config.yaml
n_layer: 12
d_model: 160
n_kv_head: 5
norm: "rmsnorm"
parallel_block: false
optimizer: "adamw"
beta1: 0.9
beta2: 0.95
decay_fraction: 0.716
decay_shape: "exp"
final_lr_fraction: 0.05
seq_len: 2048
doc_mask: true
Each number is 500 + 40 x the weight over its row's rms, rounded and kept within 0 to 999. Layers, rows and columns count from 0. Numbers have three digits each. The size before them is the row's rms in percent of the matrix's.

# layer 6 attention output (transposed), 160x160, rms 0.188, rows 137-154, columns 80-159
112:536533564509471439494569550517482489493431521503452448446450464507478416534517458530495447554444384478449494457477517541565499507479514497486492509481502523488445449487525416535515526486447444489453531534545459486518483541520503468474491516
109:454560571529511468473501442538530499510553516446486505553522581540499495489546504529503513437517569545528506589457525531440545523472464470501552584559475555460506460492508512519511494483533502444505534500464559565556489558467448421525495519
100:511514485567420538521529432481560560459559538480472473459495486520490508567551533466496444507553509549528461555545569497487551533451417495532539507499502549418457532506443478481535472513459514518533467530456544469485523442578466461516574564
102:569461538499500540482546412479466487467556458481499496521538484579518530509579498486570495483531546526483482475533468466417504483546418507579448486561456517467511486535524527518531509537514554508538498489481512484508528456492487515466497539
122:548456395585417483517512573494466452463473515515425491532450470482515434516456562481449471488514553462501533482493534516545542504528549533544516472506544503514507487447517473544454436511464427542515499523564486536487503458485506489489512575
107:467533516476516556525474550495480530501471454493520531499449506606496390436458459513465478480442458466498417532552489485516543526523418392492526471520533495498483461422514430473495510485470559530444518456475533478464480533514551487468454484
114:547509520558507481465550467437451442479476519497452547451457491552531487557560510397547500456494541476526561547481500527514555486561464498499497476483454489483507506449506490455523464479468489518472508498525419501432415533532426488523537520
091:481486458555476531494513427481504446491514546515531507524563542510506523414465529559516560450476484532483528483482472492532487437501472494460509527517516497507548476483566549478486423547457491556495487477455510421537516478448518558462586544
115:571542547395462469475530417488447511483564568524501506456481466517457472575565533531578505494511526457527510458572524481511509539473516533464555475440507418566486545522483479426568489502469517473599518470465473443487521490589498511600545470
107:467442511392507545541512444514526511464485532504523488439530509634517445481561500444517517517536466488510538500542456484621488526503489408541470429508498475470468490519568475416527553481454596471526499535479453485530480529514495539496525456
104:527566456440512550539540525449475563500482494521499390541531494479466494538458487474617479542586511492534484520480525420487472504536408498541516533511482474499511581424463557460601464513504498544579464497588515482432533505516498555562559521
097:464452501495511541429483494488491444474418569573495482562543485564532506569455509507448484486439533523530515417542471489543444535467511482519542431448573540549489487465562517449486498518438482453511479476572471538464481460517538528541563561
110:591451522491516569545499474510593489434546455588507517532487473509508532449488523504510509474507539576468505518585456483471470495497430519499471533496535520555531601538498600484501502505516541522513532490500519523507505462457566488498539532
099:466480432492482478492542498432559558496531505547540496420479466476454475590527479425498477527622496522446517491513495508531502519507430532530611471472487519487472461481481509492498521452456517464493537493510460506463524526533497543528452518
098:421503495523548464469463523466527427572460529512493486517484521491536509509485520497521493530519585454477536515505517515552428543441553505512527502505476587573538447521505459579483483511483521520466499521510512504496524505499524611485527540
114:464516479393517477459420477479483462533483544468512522487516540511505524514498516422407462512384536502517550478512478485495569489512520517526467495484476543461479551484536535406559503492467547460499489505513412488444506547525454473584451454
122:464511412497485518471502505427505459556509456548529492509540500461525497423474515551489431471424415506513539482504477565463492488492480467500441526486473506481530430558471600464484506449494476444546449417476481551582502478404536453444533484
104:567483519482444502462507475434482466444498522526536439531612460457469605501533537469507514499510510573467602475502494515427457465523492496521571515520459546476496548499493556485502557498478481456545476494543531539512603473510538500480537547
# layer 6 attention value, 160x160, rms 0.175, rows 138-154, columns 80-159
156:466534555479527504446498448483477441565522522459462588525490564552490554472567534519438483510560542548507514515414505549434553514527482450494537527520478565540481466515516448532493503513548530433453466481457506520467498557538490482536517476
152:454472469499451452526530398485488492424548469467444509437497474570443539574553483518502419529562585545552509543479524477498563519514479557508523559538469532468444466528510516427506529524494545511550457450444487422505480486556454443490553504
142:517472508523478486502537364487479494454550416468492501528535481530544501531557485489537497451540532583565536493623474469488541436477485533582497497535419552444507487543543519523521540502506525532485482506485552504488514440479504505488502544
149:482480466541432503510510608553474486501471517519456441539500447494552494518476511477498468498462551511528490538495499530548577478485548551454484562475505526474501506433500490625441477491514425538509519518523431556497437465484495487502466573
147:517506563431516507544540579486504568480455553495509476478448512534492409505494460496577505498462459427455460488512517498577520494493467409538497473521534502539527519454523475482512469437464545499520508512472568512454525515505533435549479465
122:499479471557476514470523481515453436481458517486481485459499488514540524531464442427511480438560582504532512458508475543540598481480514534508480465493415559495481479441506446446461474455492495475471526435533477523447453505498447521581532513
128:438487449508502511463485463526504510449559506502496529568507564499556493463464492566429475462488474497498505478476511479494544484518491519480498531540477530518513469522516565502491436548370508580559504489464517436566486479491503506474536567
145:529470512440442512482475422515480441465505467501521496393493455518474534534454537546529498462534583485532493406569486522538502498507536602521504455410496467536486539474520430429503504499508532489568560460538470468484461475520507497597518495
127:483457513413532536543482497480500501444443492439530474379510502547533499475465489463560543500533480506491504442586490529611472526464503480501481407498510522498510519528561435418498517437436600463508532524524565498496527490474512510545533439
143:482489456436531499522487457486555556445565469477495406556484460506435427534495491441577492504522516498608563574515523453468447473507496542503512526552490453449498542498523562441577530539470520517519466501557456488500486462559498499515548441
132:489491525493470538456476581469489468504417580566538447562572480544507543524474506512478455444448499455437481428505489488555503547491538488470503480354568490538519501422530508495448470478474508516553519549537416544476490468526597534549502565
145:563500464537461473533516423487514479430548478545535481551458474537496511494569462572494475519524509503478522520590494471500521511491474518526511563536497468542515521560494639447523496451499542554566551499441453505450494491472540476457522497
146:465464444485483504497499488503498518434495467495526482393499413527435493572494472575505515533592544434468493490503510495522518529525492584495565459498512508483476455479565510445519526448526511482518538510513457471462507546461482537480465482
105:457512524492522520471513605487553495557520573561511507569520525491474580496470511485466496526512523442462475517473514503510441550553530492512517498498513560532506520500476456575474478507509503575453503524505437509492540486544524611517581541
134:443511494495517493449440444491493479494447508477501514475505530509465519510500513364499454447437520517516504507545501507444579514464523521432474525494467509425506497469506518432511529512476533464492496523561437534516501509560479490575488398
141:440562428507524505463506501448497477530530485496534499557507570484558439437441555500416449445481441537531562537470463527467520530447463431474501509462487456450545446554499533518518509477510495439507497472481536550555494555405525494507495543
139:525493445513426483464492438477477470434506430522527455542549478541465505565472545508457463466547502526486571535536509440423532497533479535498517553451469478462506441530562606441505539492481485490542467483524468485510486524475540535484499528